{"hidden_size": 640, "num_key_value_heads": 8, "rope_theta": 648000.0, "parallel_block": false, "init_std_down": 0.0, "learning_rate": 0.00109, "lr_head": 0.012, "warmup_steps": 415, "decay_fraction": 1.0, "final_lr_fraction": 0.0, "max_seq_len": 1024, "train_tokens": 1742000000, "max_steps": 6646, "dataset": "wikipedia_en"}
Each number is 500 + 40 x the weight over its row's rms, rounded and kept within 0 to 999. Layers, rows and columns count from 0. Numbers have three digits each. The size before them is the row's rms in percent of the matrix's.

# o: layer 4 attention output (transposed), 1024x640, rms 0.0363, rows 478-511, columns 160-239
# v: layer 4 attention value, 1024x640, rms 0.0382, rows 479-511, columns 160-239
# q: layer 4 attention query, 1024x640, rms 0.0393, rows 512-559, columns 160-239
# k: layer 4 attention key, 1024x640, rms 0.0388, rows 512-559, columns 160-239
o478 140:496455560479477477517461507532519455483389500478493549474545518375532484438416534433485556482492450511503523517472506509433578475460549535472481461556382547538498468496448506524525540488455542446485488450508538426504552575501493546506435489
v479 120:463526519551560487492504467459504525514568457533563464491454561463525547534550455483488483445434386556568538587448497483518515529477540510465452519530562440492526558468500532583480506509483460428459513456526413501474478476463517462487521448
o479 126:495545511560534419504494565506529553475601559446487454498449502452504559514497495441526527472427455570554496501524527491523460519504577567487450535604498485481455444496470488463482490526408513469510559451510508491413490506549454503473448498
v480 117:511539463532539585558491523515556511561525499524482544525448472600483521579508560521576421509481528480477525535496561457490499476494473448453533488516494445463485461472545447455493517509525474472518555519490500452503520496488534555461416476
o480 116:543526582514503568530534532475492516476500464566468633563450492569426439520549542532544492526542471470465490542492513571499537557494471551481481506504451492510477545499490469516471520506534486504530426460505508541476500546473475538490507486
v481 127:518520525499510504561441533478477479534432456574527537489435562506532567493508538539443460510535515451502549546447504507522512511498513534533493473485539500471457432459540493510410497540519523519488516512459531514471569482545533515476451457
o481 087:477504559462521524507467485483452527463478446566473505502507587551532571516504535631484514527538535530496525513445509523492545530545481488499528493503512452485547477439510516521501496524550435499541561493450491508517515460437545410448462504
v482 089:506515522476479527503570473499526516500472519498453557500477553487505498443573514595537459466553492489527484529518502493492543516544473575489549487545520462541472451478457468466504490534506506526454477537539457484475526598496468459503513479
o482 075:516431529577459457489563499524546544491507522464504513473468466539468440501520478425476465500514501441449498516538528552563518472485467558488494550497535546498426464455501532507512528477370541520468418538494516487537501538524463566479468556
v483 110:491492500526508547534520479494517488528482519488506437508536506571484536500444415499522517433501488513538516461491520566491589492532584488480513512438443480530407452503433543532583502479478541499488583485425568475411525494504487512486500556
o483 121:452461463590480463497566498580552501523512632422509486439498431509462455480477488463454398503466521474534485512515486499517500538525480537448431551490569552509430511476446529478518521475548529516456492483500543487472467548495436553490473466
v484 098:501450462608467517515597594477512543530471497559533536558474489519474524434536480508427486489537524496506508543454513496453559474485568482484462471484482427519474510497593471474511460505562502521476542512486537507407530481520549494415485562
o484 078:483523546559479503524584480516547552493451503490572530498504466516519466543545493341453446543484468497448499507523473467548543471499542544513472554499535489539503514477543487541569495432420539522476441569554514521467534542469530545432565544
v485 116:542461439485466500501544438541519431466549515524450533535470479482471381463505411480478589446487572448501480532522479469470479499584501520529443540552525492518535404479496523493469509467482507512443441566542465497558526544522504455511531480
o485 166:556458483465464517536487441529446451515426576414480519458512504398484469475436483477464516464512542477493504468479481506478481491451483540478423468592522487518536456483415501501538483453459535478401494553522489481487532539516491534565464487
v486 112:467550512517572451456571435522493459522515468423533525477412493515422535464526453503522556461502546481539545472459499549466497499604444493521450457561500475527510438503528468534487520509485435524518564596514436546490522441498530575476466570
o486 097:492521463545539441482533488530496485409527501468488475502429456533498534534497461486460551478453516506499458557504445551531507543492513475541434483481531541502477437514427560526456438545468478568467518537519514497503571521492453476535495552
v487 116:500491432545442471545533499444487574514520487510543524464581441535459544546571481467519558481522447481480498461545440534456454569497531406438452484515539553503497583568583564538587501478500534514492510513515418496599557488553478473506517494
o487 091:556391475527472483509530443566488465466492523458568493485495488548536511517517531499547509483489474557415498507550584509505530518550499515458443508459498489462486526561457565514554557545556505544448469535523495477508543533569565451470485511
v488 110:516542453546510530465524478468526492496507475505575500543437490510519485462516491537502468488562502516514594489496534561513517498510504478469501476547505493469463478454464493429464476510534463540521538518490504416464524443544513472450513484
o488 083:458531453491538521479470526459401476445481452519483477542553518478482551450513482603544567462571484527552499530450501488496509474557538472487501461465436498524547534530502510519488451498491472466501514476513463477499499455504513462539583542
v489 125:524446536496578506484503526450541486475483509533487495555475483544475538492542550472592540512441491509516508558502440472574467488496557483496484485490589422497508537510453505438540510545490508476500481525444448538434423502537532480468481493
o489 088:505440538510481455538489449531529555493491468481504485431479523534509429510565521433554459491487454492478481542534479544547598507407513539495539502447495510483519493469504504487505466487478503499575505527506462493527536450547516492463455485
v490 101:517519552525496485547557542436528537503546450481450539429514461499475479521547499497495536455426442495486428362491451518486530520471453514532457467560484507523590508558459483508482474508497501609427528518449419536550414475492458524549558550
o490 071:489429520538491455496581465528519534478488527451508514451444521525394443505516469425486506480472502446395502536526543531560559465486475545489483543529523465464498480485484472488469529476397547509446447491450525500521506529479499550500452524
v491 118:435486518492545452508549543556511431521548489484515512497526451524424460542518454479501574541509529484504437519530491530489493535492485523480472541528420481497521446405498447509489489535494472587536535552456514493512431479484448478512525474
o491 076:501527493438526540513514482464465456550442479512500486512562532520528547463494484585529578507529453544566450486423498477457461507513532474516496440502445446540533502516488463467494451521553450445502592439515522530489481485475541425521522480
v492 107:511508479477464525480464453542496502519500532578464472510537465532499396578482497529553585524484455501541554493474525507528549506453471459552514498523364530516597458463485491419523438503548492510466568477524522492530478489474524505421516549
o492 075:499541514402483525517426515472420430513422438540485499548527540474566516446546496608565557481511464541533490485488470455417501494527479428507493454512441435506562518544484489499487464527616451495529523483520490517543493475474539423535488457
v493 121:449450543475519484455556567459493511513489435534462548560466521503523481534482474494486545561463516533524497456428545504497513537523498463518488509495498563554418455544453457578475541457525537524463514539514498506437529484555413486475515501
o493 122:516489532517478516503552537459591530519537527460530576529497478483528511537460455478507469489520423485500474490544516497557444467499543495525515538526492551601497534542506538554534495493413577442537496489558523537497509579562464574559532493
v494 104:510432506528468558551600476473495526484445536516527521483452486462477466526502510458554504445486531462494477498469490527560427503460525443449483489509446488511488539451522510515485525530467460522523444536451576549569488481486483562527496482
o494 093:504448490483516543560466490492445513549511526458522520497530520411567504513444514530537501512523515552480520443571453501509489502486517435480520532572501455535517544530486557493505528501490449457522531489515500603528551528501528435534484470
v495 120:539473544542402467494511507548521520500541463507486438489544393561480491544540535546590489528529505478597517435458481543526553485520446519480557517555367429505535536440546541502543503494526496558489545444526462484478491462426558515482448573
o495 106:497493521480447586513551497433536490451530489510492551503487517476445529490448550561571446556490432412560479525447447531506469478476453507544472548558506548510437587444516501551486459450526489470457511494488547557475477546456544554477527498
v496 130:488477497489517473560518552560595474418477414469533497494454523454425580477522420511518508451488533449472559477419479536518514483518503496516527489472411497543511482614479500549526526540512458510504484451454493477476507496531529556499527516
o496 124:406574497507549569490499534563464460431451390549528525534513541444477538454567473525513533480548500519533503482449542599503535494523488528542500452463422491589502539485450484565487525526441431526504453529517503539510552512410487439512529477
v497 116:476476507474527453501522533519431571588550393542520492504571507535543415479443546483387460508500487489543516489487534539418471511568413473472498487507528514491530563560467495529432489468512484523452455527518518571546519504551508511443577476
o497 110:514501525454523533545472506505505555516509397638536486535579587515386488530478562503475475491577480451472521514444493520432517478535502481461566504537447468543483594521521442481467579517507483459467537515484436533452510483464522469533546500
v498 110:519561486519515489569516450481508488495529518526469561475512446505441559500550452505439505544553507471545550495456550483404505504542501515492500470476476496476513441601419494497531493520520429553484514497569429489514452510468515547554529470
o498 080:492496463456583553452500516482493467466577515564477508530565516500463571536489505512487542530479429510545466454458486457482462539540540482544488449516481483550600494570444486494526485533558464457482507513548495553479531560546508478551543543
v499 107:459497469536539496480510512529530530468416465513531481478392479502491540501535437526447499499494568495514556615557501471500493431518551525492523462514443460511521474462455553520565538557495356469527473547494471467507469579447445492505501487
o499 085:475507492562475442533540471542510552423485474525556511465433526519443541528519532474482450521498612465477506605485496565526542508513504500502520482446482505492474458453408517518523555513492510494528416524492486471459516526488457514481508530
v500 107:494531558530553503558530498527489584452530545496563473521467501467478468476448459508550522539498513518500463539476520482577539430507495554493435479538451463472505536513558548493515491579455468451511473518551566487514466470486479533503494507
o500 091:462544473461534570498547530508479516534551541568479523467555436454541556554517494475573541501481516517513494516527543444509488453509492505524548476523471498529495531575531484505524505492469474455533532482506529436498408469490497482541489502
v501 106:484471518508540507451445506518466508471461542591548477504532479438536445507463528522490521487606441568500485462485448508471500534526518543437502579474371475518477506456479549520405551540477465510491539560462485499524456509492451551499396460
o501 073:487395526527535479488549464489480563512530509500517552496460462483511483562459531419482481458517503517433458508530507486512467513508523557473527563491544538468463497460496551493501538465471559501472423512536488477497509562507444525469452513
v502 128:475503442544548521511486439559539472461533535446484503525489535477454485466451466439509511535439460553507444510501478514553528512509396476428461484553542516542493444541484572469540495424479507492516506497476524498612502532446451547557602489
o502 106:494448478498449395562509398561551448556439539438526475496509490507496451427485462421466515445478480487409501463512482496515483490470458579466480533565564438465461447515570512479504456491544535592482529533487502533527457464544466492531484504
v503 117:556493471489486545497561541473496482463515520567478430600496500476499483524578484531491444485510496510476503508530515561505497497454527511522472527427475468528539503502454472518547489528530537501460501484441541440459551422536456533525420477
o503 144:515508533525500566523429455509484513523433424575522540524500504453529489445532505497496543474485506504470488520552515535488553475533505468481515481507404464521512566461486545516497538517459528509490477481428493480482508448496487398484521475
v504 122:475460554484623482401485472515481471502452537515427562487558476482465458540496535511569460528402505482525490480519554442501450486463516563475482538523531517485433506550410565495472551508497565551514550480483558536450468508571508521540491449
o504 078:436500521568486457382505511559473537462515531480455554461496462555423465587505395433501509451460502468487513475534535506596493507460503498521478525450546548528465438528436497467487543534390517513473467489530520454531482499530469555541467483
v505 114:462450552537465502482391525536571599444542494504523531483539509512528526487485563478423494502499488501530542462480521487496473475450511456493418444503440493533473604542484520485562554482504508516428557510447498511585431525481476463489564500
o505 139:459510533527518518536526564495541556487500430532532485457556577498505511511519536452516504519518478460473582520513546479471541475532561511477492507454427496526443536548520529495559502486468517484524574454464534464440468480472488457440497481
v506 122:536468576426543481518561543389515470538560430557482460500482498468493606548533545491484561505415484458495510444499582498518560575504483513528528490482429534561548516589513545485565491477487485495527527428420499509466485536508616567474549534
o506 117:423452552505548515442450486483501522501468448514492517511577505550552535511487471447464467503515544564537491556489510484562535509504517482471541464489544481488562531505590475453553494467603536511486495506526468443560472499436552451492479469
v507 115:478449416483456524433451495547456491444444568474581552527568507485472474478500575457491604556475480489628474514501513518490518501455537513578480529494524457484442516417510516486512510475456546543453512509507535495486446546534487496455497514
o507 107:461560452485488544482561442532532485482440486494498573499520474569428446543536496450416506575464483404496511560483540545508539506495530510514458515464550525542449477502491491510533522502550544547427487516462584524467453515468581531456493524
v508 097:459529500451510460476448586521491425465536489469509434497506533434575461510523526528508455605443494511529475490420451456469534561552378567535490492421548465513528524447466503511503479471487468472485512496472462482496407498517434516510469509
o508 080:483461553520464479504525458543552525505516508479505533488428499468461438518494492396421486492452493470396502509507502503530502511476452564471479578517526507512428467470485476510485543493448559568503447522468524465490490512525469597457461516
v509 104:516533517499528460472461500528482520490535585436548463568489519561434527465438471471457505517516478584553507528467477568558533495469474581449527502572511455501541542413473450540476481425523486510511548445461551392523521450443595460464464449
o509 169:517497536555484425539506480506503517543425442474518431465442506504535541446475542423502499457490523479476504551530486546478595493506511505485585477506479471475488540473516559536464532490499529578490557487461502449494507426499502452441488481
v510 100:484481525514523507514613606485488452491463472474549445477511474530542439505540502459541556491544492476528456515500525495506519499512495476551512500533498481473485500561518515441566509491536472490540468460531419366515480524530450499418487436
o510 074:502511495444480545499457558441471450491508494546523468506531541432578543436467507593618521448548518514558510465512459493446512459560498420542548463518420502512538524543533521465500521540540461443535560467479478478524425501579479434507466459
v511 106:513502563460506438504505557526532475501520524453535509507438553457527539450464551476498524486541547485471539541498456474474496476480469486484500488594508551502490483483513476447502484463506480422530470495464503424474530571473503526557470487
o511 075:503441482534490453521538534538527521494513526456492491498468493536459465470498509397493462488533508481452527548544530545547524502482481520474475527491565552486495519475536490523492495449431513529499456562499494467528483527540482557490532528
q512 080:528528561459470504499590511508495475455513510514454502483521496553506487535501457529570463546514531483506665492434447545486453494475509534433477476456450451529467427560449455517490468513474539484521499448604472439528496464535455532462481547
k512 082:451572515451532459400464470535526556456510507483612432547496538443531545496505477536501508452515544496479433504483531468531458545532427548554588411492472467509557531489527487459489500470445456519435529517401527464454535525497517496496569473
q513 100:458468568485498492499457589559473497478518503512587552536560558500529529423488472529436460516505520412401601541499491498597500495554482543475543463484434456541545474562534475434460535521475505502364474479547476510459588430457518494486558537
k513 075:479517500468522486391513447440498595462471486537513407575544534460498506579487469516513507492440493544467491500491525433553520506518401533467571478540534486487567558537552517495498410434476468460499506452452482490500526508524472459505514471
q514 079:524514534499421540461505553570438524534512484521433530511516486602422556545441507538471492474446542449447557596507494524491440480355485482457505512486479491516526490543517505563519511532514546474489450521547481589535448476481563508398450560
k514 076:489479491499512480480452521489443522459482542409555446475514524471563527529508432508511431514492553508534415511526519523530531585516492488526561423550466527559533558505522439411456461396448482461484516458439540517420544473499460481485494530
q515 082:511460461444492506468483508454403531465516505550442491539471481581454504559411492485520511450493559414512525582424547497463470496450504472481444532485504465510494464493563481564552502474530579456436524476482476556543419454457588514412504489
k515 076:510444482501512541537482542507479478518400582469551478396465501508561520522474485535450408498564481498444446520493482586553534518468537483468534472476444522534458497553508473515549459436473518492468526513492518525407493462497517513506466526
q516 099:452478566436503492521463568572490517529560523549591471519545507486509494492404457506471453484526532425425556479566479525563467460440460534481526471491472481470522513554508520480489493438501512482507448498459497532468472384487454522534472537
k516 090:462514556464523481540462491477539491502493498510556488515531543459548467489555494545460472562556494466512494457501534470491559477441500513488622484536484515479514504550568569432422478469430444453468453473426473506446564498500527470488450515
q517 092:531510391499525494494451476518480499484491497435563468487541500479506578534497477546526460454523524536477490509551492496539478507480530506498423473536453501542488467549444480490522502484476537463502620457511511498408532416521494513441425452
k517 108:503487459406593466516561521526487559405479507485569483604467520500462527534606393466478513534528486589448534481480502450545479498513421438487557529458500523610521520559476404514491492437514528503485492511541509514501554427548568493468532415
q518 110:487528508535435523485485488485485488488458481514497490426459540555534454445571562559505449557484511479538437457518516485482560616536494513512598456531540497484516467519454439445508450568490449545513498418520497479440574529490502538552534522
k518 097:498571478528496422473480497522500469473531541424441525487543551492486465471520520510519491580514451516543464446508473452477550482532460535576505451550505553478553489548513502495529475520459418521510511433464547371508604547559512516553583604
q519 105:495452447532548516491580452462524511459499545533473526600504438486408497535425483427492522401506516534551546575505494496533469409497500468494427479460475577538467490501455553532479544503539518528511484533446513456512479536461514538453513522
k519 114:521462464495538491503450498490513554544496481552440484424497431549459497509474509487519509442507547455517554537549525543511521507553558455499443501469473492460465473504520553487530506546552565514499509454524510476505455517435432519459516493
q520 112:504555430490532480405530449464468455455489488441441423507448466487454529595488465525459530531547494590530465510471510469518491505514466423470458459502550546516515481459466439561476475542447513434505513502482534449508533504508548487412494501
k520 087:465554479516473483464472454497489523435548500534462504533466444560446523546434486520461542509543474544481584561515531492615452485525531449529478447472494397446556580517379470521497506497474494456460493459492553463483480468442534503491472500
q521 102:467583489466493521438504509451407500513447497521471521419504520500490531487494551585510470564524470501551452452451531484455488563504516478505543488521546520482543462479501425546554459478439508483493469389437524502433540443534575468453437520
k521 116:483560504525446497439478492495488463544449447446460450498508566468526482447547559510498469581495549565469477471512525403516551528536509498516511440523612545462543506534453371435536453502453467494448521470500568493452548463509539532552550550
q522 110:457434538547505450513417509513510563487581438501576514447532538520526450471557513515466478567495550428445546519545499550488522479434490514491481460480445478474528534514557525450512498525495472502443470450540537463470524500518354481528520436
k522 101:443472533504499425469465539529523576422499459510584496525466541467533516503538477561450451560449602515486533510477466468509452527536404478492474462503476440496494530452445476464426492568429488536496442486531485464541540574500441435512520492
q523 145:546449450567533509552518485552504510507510484532510513534491408579489424544456528450479534466549504475503513496555464563520427459463535561498448495458452469484423509488526557487517573522570533526578473529501518438453443524520464572452497460
k523 101:551543418446528527517406468512465556480507484552509486481500412606435501543440477485466526466503514456484549497504517503543396462527508461496448481434457405460466514485468484547532518545477538467549487478492517527499497545474503548417522510
q524 118:459449481495428581555534558482465571494493547547491532461515532460565477506553542464440434511509486475545525527534507545492535520472518487495547516477495480476547523560495460516511449417477518439481511579473543509474526464511449470549477501
k524 125:466469431485460552556509500516507515496508529503545568497526554494536475489586494526516484519494479467476525438504515538479517533552487543461561511491574490531512491494567474501461448475466530494511503574515477523567493459492509455610490504
q525 113:510541454460569513479443504535527519494509482498505515461525456542491513554478480541501486475488503491560493512499528535515500494445562459543530489573432509544459521520535508568506575467522545456468527483426486514489519475476505534427465428
k525 096:496505475439509496497498478464482494490489471545478470511549567541479523466494528530455454502459458484593480538421545487485516542488512478528564425511475560469501514469480440503511499513484542460494494506440566561516539474479545550500513516
q526 104:562522516545535523516563479455483465576527460426496488426478489552455480538471525499518460503487421484558505499550479565544516549485490514501538463528449554449440476515484554494464539537549497498492505457518496502476465471513482572447474487
k526 105:551556526565489511521509468451512430555522521487480431490502514575458489550404586542448477489525418453522475582553505490549462518475476464524468448527465625484487478493490536517518556493514507517442475475509451538526466492435472571489477550
q527 105:589434553439514523505480505498541553544472523453533583449475491525506535621516539503441493418520454404453481509440550506528513502485478468574533546483385538471522440546461421487476599511507498507456517478508470513425434511487428458526494492
k527 097:534484525437523498493450475449504544481509500489531541518485507473439501568493582512439441414535495491466478441520527520521510535515501502505530458561455489529497497537458464492501544542529525499433524519473518464439477471484422471498513519
q528 107:537517563542524446528514457470561450494535512484523508576512492552582513508465446471523488523456549535539492457440531573534567457476447477481500459565413454555465516520439514526472517446505489482460557467469565573429550480496501521493554419
k528 109:467490529568552486510526491495507547500552520500545489536467476537501506543409463524571528501493538519488482455465557604523475461448477529564473457558367594575462469538452505589525511434498522440405521502418449537419504542441494504483499378
q529 108:469532472479501498508486514499476501484464465579417473408475532523480525515494426517530491507547539478578524501473502516490539434483397514550471498538533535541524472534444553491495496478477473534472411440521497488537562500476551508558512524
k529 111:469507463470512488517458563517518449506444464524454476351462497546483565446522489459536515496525521455571576515507503489431467493458475481522464536483525535547493454501452583501467523488509379534562382450530450507582553491477505448526521518
q530 094:574432435526441537528480508497516440438430489530513532483554564471485519499504498456491468567484543434556536517528549518484463482601508459534500453502535548477484588567454507493527518552421529501402499575507604507516466535524485494542512523
k530 109:498434500579504492544469545449510523464437523493513556478508524474532507520535496457456499544449529435497500537567538567487475523557575440441491479485508583474509562545508480524489545506459559478447497539518535523532434501513516495580516491
q531 095:449480468514556485542515503528499495507518450520532475480560495430565534497496486490473494520497516475483537487487532501481613484499519479516453516438504521520552485508533491474545493492497474559465469521513471561518487507526501510455525517
k531 095:466520474532511491438486540528489433544461467599579486495488476426481463524515532512546487548467577506462506547461482556458494507533535523517425450455479531495550520536511502451495560492537551529512442493506475475531441505518542529481489542
q532 105:521499498451515484462495483505477603567526526548494567431501521574528535557505437468452479483475459440538448544491586498443531521463537472565539523469412518423509498555514474530498521419529459501500503483512492540568504484488473434487487441
k532 099:488437528460510452488415537470498590541516596558485550447524531496547525546524478541442517533460476470497457485489497491487486547397515470503516505525438521482488543530497479474511527438528491518477472452468482523527490511502507497483498453
q533 105:416578535503573508491513474529544470496454492400464445422561463469536505481421489489549509524476469551561412514462445413546471493536526550490512545517443588520488396420547492511423504518485522464450508437426496539481475552492534499445535548
k533 107:432547539498541520506477469510561450505494435399509433423559476484537508469470492513545534540434499591562462542409486439521538526524454537551520590510447505512541464402534481521429456533493483468483527433470512504470482497469526527458530526
q534 091:510448596478498500550472442501503485419543596432432539490437516531511529485511575442476555446457522480538416435480479529499471474474496449520489504543569497551487546510456543527481535399485503429460457548516439557480510513505533459516534456
k534 095:542426603469529567513532482500515463495512462462472540518488499504530535482477540420501507460526465460468481519511539503514463499507521515527496503556549478568496568450492497479526488405481491489425492562472446591446526581515553494523503503
q535 096:460558440540433420432490476481496466432495421529480505463477514510517566485484497498505561479500577495570473488462474476495599433486538526499495484558454517609547479519439522563549491513476457532388555480540484520456505533519470433556514537
k535 109:435530508461523427472532465495521464504445431478451467489453477513477544523505461494455579515517547556548474472427461535499592519508519574504458494567470516517516476487441501565484453501472474550443550463491486510504490481523533484519497544
q536 103:536537475492464451527540524598439483488460501470515407490509518497477421513534499529489507514513450501440555447428490480459501469443521526436447524450493512484581462516491411487436461500466462444544501540488456535514493446483509485563489434
k536 092:512506500410443432502543517471452521458469584557470431511525593529459484524489480542460514514504483511433537470386494487499491472512481464421476497477490537515527445472517419541479491501472512476559512485475450482519487497563484515477494482
q537 103:512527507567484512494510488521534452589577483447515481486444533556504521429509484478456524481528495522479435490564529515591502503487473536456547514534472511511449473452489509517457567512528536550518496427491472453492482581546472543475518493
k537 110:531493511643414497532486558477521485510547512445529476451482541559455506525481519493449505492537536526495441470573460501524450486478493494449576509559483477491468517453495516538512589522514518561469503480472489423462491522446531541430477461
q538 091:553524507460503455457523483533483442509505513529487517521386445501478497540456497489519471468528438502481545467515492586502462544432536530400541576553517511549512520524523554522517438415537535530549500542533484491554561519482539598525507503
k538 103:502502496493444516510500470500519506506529522470524516474467485489451516463456526489525462444569428506478545482476446526468449502437513527489489513498514507478425471441455505517511461463549524565569473550464495536521502463496501558500496561
q539 099:513580490492436499441492535578500403468505492452480384486417488434518471468488533525532469599486473523452450468488457416501531528511537455451523529470542519463487474449562511552526499534471487471562485486555490588531510464479550575471404487
k539 097:500560504487412465462492483539458415551452498475485383524436534493536472517506540514457509594440486497419460500494482384458563518475509495516523495482554580466497471414506461516559459558505492538560483440538468528509587436488503569469466479
q540 094:567500521370513492529516552480530504537557518477431474507398541485513523528576496503522467414510520576497505433514474507524546519556503486481475534514572494505497467535538585438458418495533455427579488539480436509551566445518546502538488499
k540 103:534473493388473497501507479490485429598556505466450499535444491549508477474523475517529550425503471525463518483538503480454558481461489507533501539520604603547414432532479579509508453505584446477564474507489400545510527493479497504532485489
q541 101:553548518458528483471478539513492528448535566530458531591501539502448485551515451474488512492488529449539479528564508433520505529586532494568535511479572532519527507560509483522545476536453506481494506477448533543484577463537437532500545453
k541 100:540552500426521500515524527523497529501536513494501509580507554524529483496565466527507464516474512395516486570581487460511481539550516581542565461498524540499500534497494448448483485536451379504516531470497469475493553478514516465524518475
q542 103:534503475510535530549568510408461392531521496466464521577517536460503478495501474514538476451479511618508567410495466478604542543542519584461508520495527490556453495578482520425462468511514566500507492505540597441437547509586457520510510475
k542 105:467428399542415556539514519450482414539548487497466531527472544569448460495461479474552513452502479595527526457460515562555538522571467550517480491493571584526474440550433573468457497499541551496506525518495559451491477529507443562486502422
q543 106:419469534572493473560504488464462480510502426501399451485514515495521483419521469517548488485586497528500456496539485485530481483536595523512571524415476537519497554476507462479396512533508505574516502477477517378468504565489446521497434560
k543 111:447447500557465462532522534447479449488468419492415492481479499485519474456532465477499547510535534513526473505524519490497436500509574506528477523445484455518483522483490521430476555500511489557568477487471514447525561547567458518508524497
q544 111:595512418507436537525516426477479503563510527515443501424483453562431473559512500489546484453471479502561470455498491514430493533479507519488465554541514473476434495474466471510562484551535473501634526506450492520496451542495518512469528516
k544 072:476550519467535477505494534536499542480555550439509481505500478437568552498534457518464426564539547516497490450485535475500529518487467474584504443488444501462555487524487444492482473479490486486467477529558549489482550447536427496495468536
q545 089:572523478482461537544530449450453503526516494495385497424502455623465493583475576530534530446460479501557509551482541515479499540444537506489482522465487482477506452482512502533525520486525533476570524481533456506510431472509493521418475469
k545 070:502543515472506467500415508571459471451552595442586440432484548499519530519525466546496425518519544481554497492496495530517567470448477502535576436492477542490531527518550463448511474449464495490449522439503552512432544488505498521477502542
q546 109:545516443499474544478529449450491488508465531473403482475523416492449510561540502487557533465469438536593424475524540493410511553497547432516399515463533523458459491421463508583538468512520526485537514547504533470577470531497515521463525470
k546 080:534530511529480525539481528588521454559529479524497525439400436605521526445457545484506458522498496515436574551484451568520433493431564544459478564455533524518439466444485493512479541513521505489523502530575488583469435538478469494487472539
q547 106:511539445537499493500569452445507530514496498484426508473438462484430500546568521484497529521490478568585495493489539471435532548553524456528448518483579528526496447397459508595551518556500527471502536498512566485509501583543497455458555459
k547 089:488466523559475549466504479504473412557457486502433545493477470538443490496482543477554510443480537473470504507477502507457412505429574452530492567474478543468447476481426473540513473525528574571515525557533481522525444522514532529516526513
q548 102:530478411526486503498577504481397544470487482554444492550462452498431500540458492454498557448447525487547516545497517500518420485495502476527384484442519500531480478472509509580501499507499549491472519538471486505530417528464539492427489479
k548 080:418472515488437518543506535544501457544480492573511487485520507510563534470485551480505482486544565465497481531521471526440473521427573475477486497499517511471485488521443483481510487510505510516523502519501517574490433514439507464456520579
q549 110:441534560543429461522453524499463499514539485513483495494588458481521420460444550499525453444549525449533494508584437479559547478539541609519537446547544485444470479509560494485503502536490473531523476461427508489448498473480498532507509572
k549 099:507541446482501438467460480509460479531456410469498456518516564491545554505470494535487533569392521535461492529450501547529500479502519530536475471509446447488581509526442442418544409459471502492541539490511484416425518464536528539518487516
q550 111:451498572517506527557476513571565531516561523516543521544488544484547490518506473497511486484494453463430540506553526493560494537446471515486552481471508406521529541546523491433484518433474522481493495528521476535478480422487478515561474478
k550 106:501527503469486563531494510481527486511491519523517526450508530474572448432570577525494485521495500404515471410544498494475504531431480483471550495465557557481472450519498505453464505468434473472484454527464504572484484481524532447499464537
q551 111:536507413466470558503564489427461514477416542511427504501406474480451510543548490537502515528480494594557434481439532480420466561488486417451473526500504542535494502458496503581525502532498489504535509553501494535516503523530552489469487496
k551 086:513506445525458537568564419520486521486538509575409553484508498527497522540489543507550468451571446528505507478549523517525523547496470484510483537457532430528490546512539486520511499466524484563517463534497453477470495523552540482474533460
q552 123:474564574530479504496508580512478501489473497506504506475512568477564495432604531547499434627423441478495494482533544466491562551525483483526609457541554521487547463510565423452524428477435443472506467486519463542517554528537543447569486525
k552 098:433562552500449471500530512479504391458477581429580525512530555415553506458467458571502432529439516480488432469449491513462495535446536520480571526500539532568563527520462415536469460499442483468463523523499495434459474430523514492516439524
q553 121:433431538515507500545471524476495581496511493551515552456487534511584467524533506491456489491493491448491484486551502588502506536428510553448575478496483405484519509562486522502520489424507526503470484520508500510448495461549408470545461463
k553 097:437506485465439492516472594494455502515449524493507533463529530435567462484568540477540514572453474433508491412504535494427518484447502520458566468512531463482543495517505468492513453479473491428568448548508503520559484525479480386533431508
q554 118:531482418542525510507489489525565469528541488478552497579490441527411431531413534444552517444514526512504515462505436544523408408571523542513463565511457499444489509433522562416479549550559467537521482554492569484555471485521469577510546455
k554 141:557481399475573463470426543558509555572527460559512473451524419559456536542441482488487549440523488455508534542530503560490511478479562459541460474500446487468521545480544583473524518533584521499531491473468561471473497486455426550445506493
q555 115:548503485472529474459547470523579506475458496530492503577453465499404525510472479478561530511505509537513508517475501458504506494509520520494470487497518574531506529487500548535491516505499519517488520540496525544621512533461569517510614551
k555 104:618519433540507538515527429539564546527526536534494499480466417559438486508375513472512479400530446534497503528474479528540394486514524512514487522471520488505465526466519469542470540535539531545541482538451490525481477488492487542479489539
q556 116:432443526512553449521506492504499499477501513504416490555520487496535473504536454459536527488521526495423468557482540537480552497456526480506460490495424546558442453627465554443524547436553518530496478490559515483482490575518434461525510444
k556 111:523393467559568535531491511500495486470496503546500535536472478500500488570481491402512528469544459520491459467466510575523460508432543549551491553484409488515484511591493533507511589410557573551456493505431535485497541576460463495497513400
q557 110:517586584533507555481529507575578467493469524463528512489506425509511485474489533506604514449490496461501457484516452523565446497465424482498492517517490439496506460417551538522486527482515514557493466474471472578533459510511528562462461501
k557 102:519556537565516518484521495575533489497542434450557448481498408543427552554416472542608478462474525541551475564520514531554498530580467482519534495570471445562468500456475533571524524535513501520512511524435495470441464487484467499416409467
q558 101:516569502467503532491495468471513446491460481450525526528425494524491482523433508536547504476496493604479465583496468410485460509543485535463453515559520512525443524469494419501543508521522529541495517497528560516537553539511513536450488492
k558 114:497517504521465510481479471488490461531525442420544497544421488545513527556423546530513441453480456552532461595460500449501467491516449487527521536552490525533449508488501461547502515525515537503496547431529535519461524499481531468506462478
q559 108:515530527525540538438510479512392490570502503444466533500435472492403462520475465473560573490485511487461452503550518424493497548523590445443455616473486489455456460455479446498483515469523459488566501493571568488480487495533455573470415478
k559 100:501528513521500470509491467464429564534478438462465541557446527530477525536536443552544537475433580445448493516522486441586539554514522435464503525482515448467462479480419491476477491464558525495533576475546552455447561494519515532447437449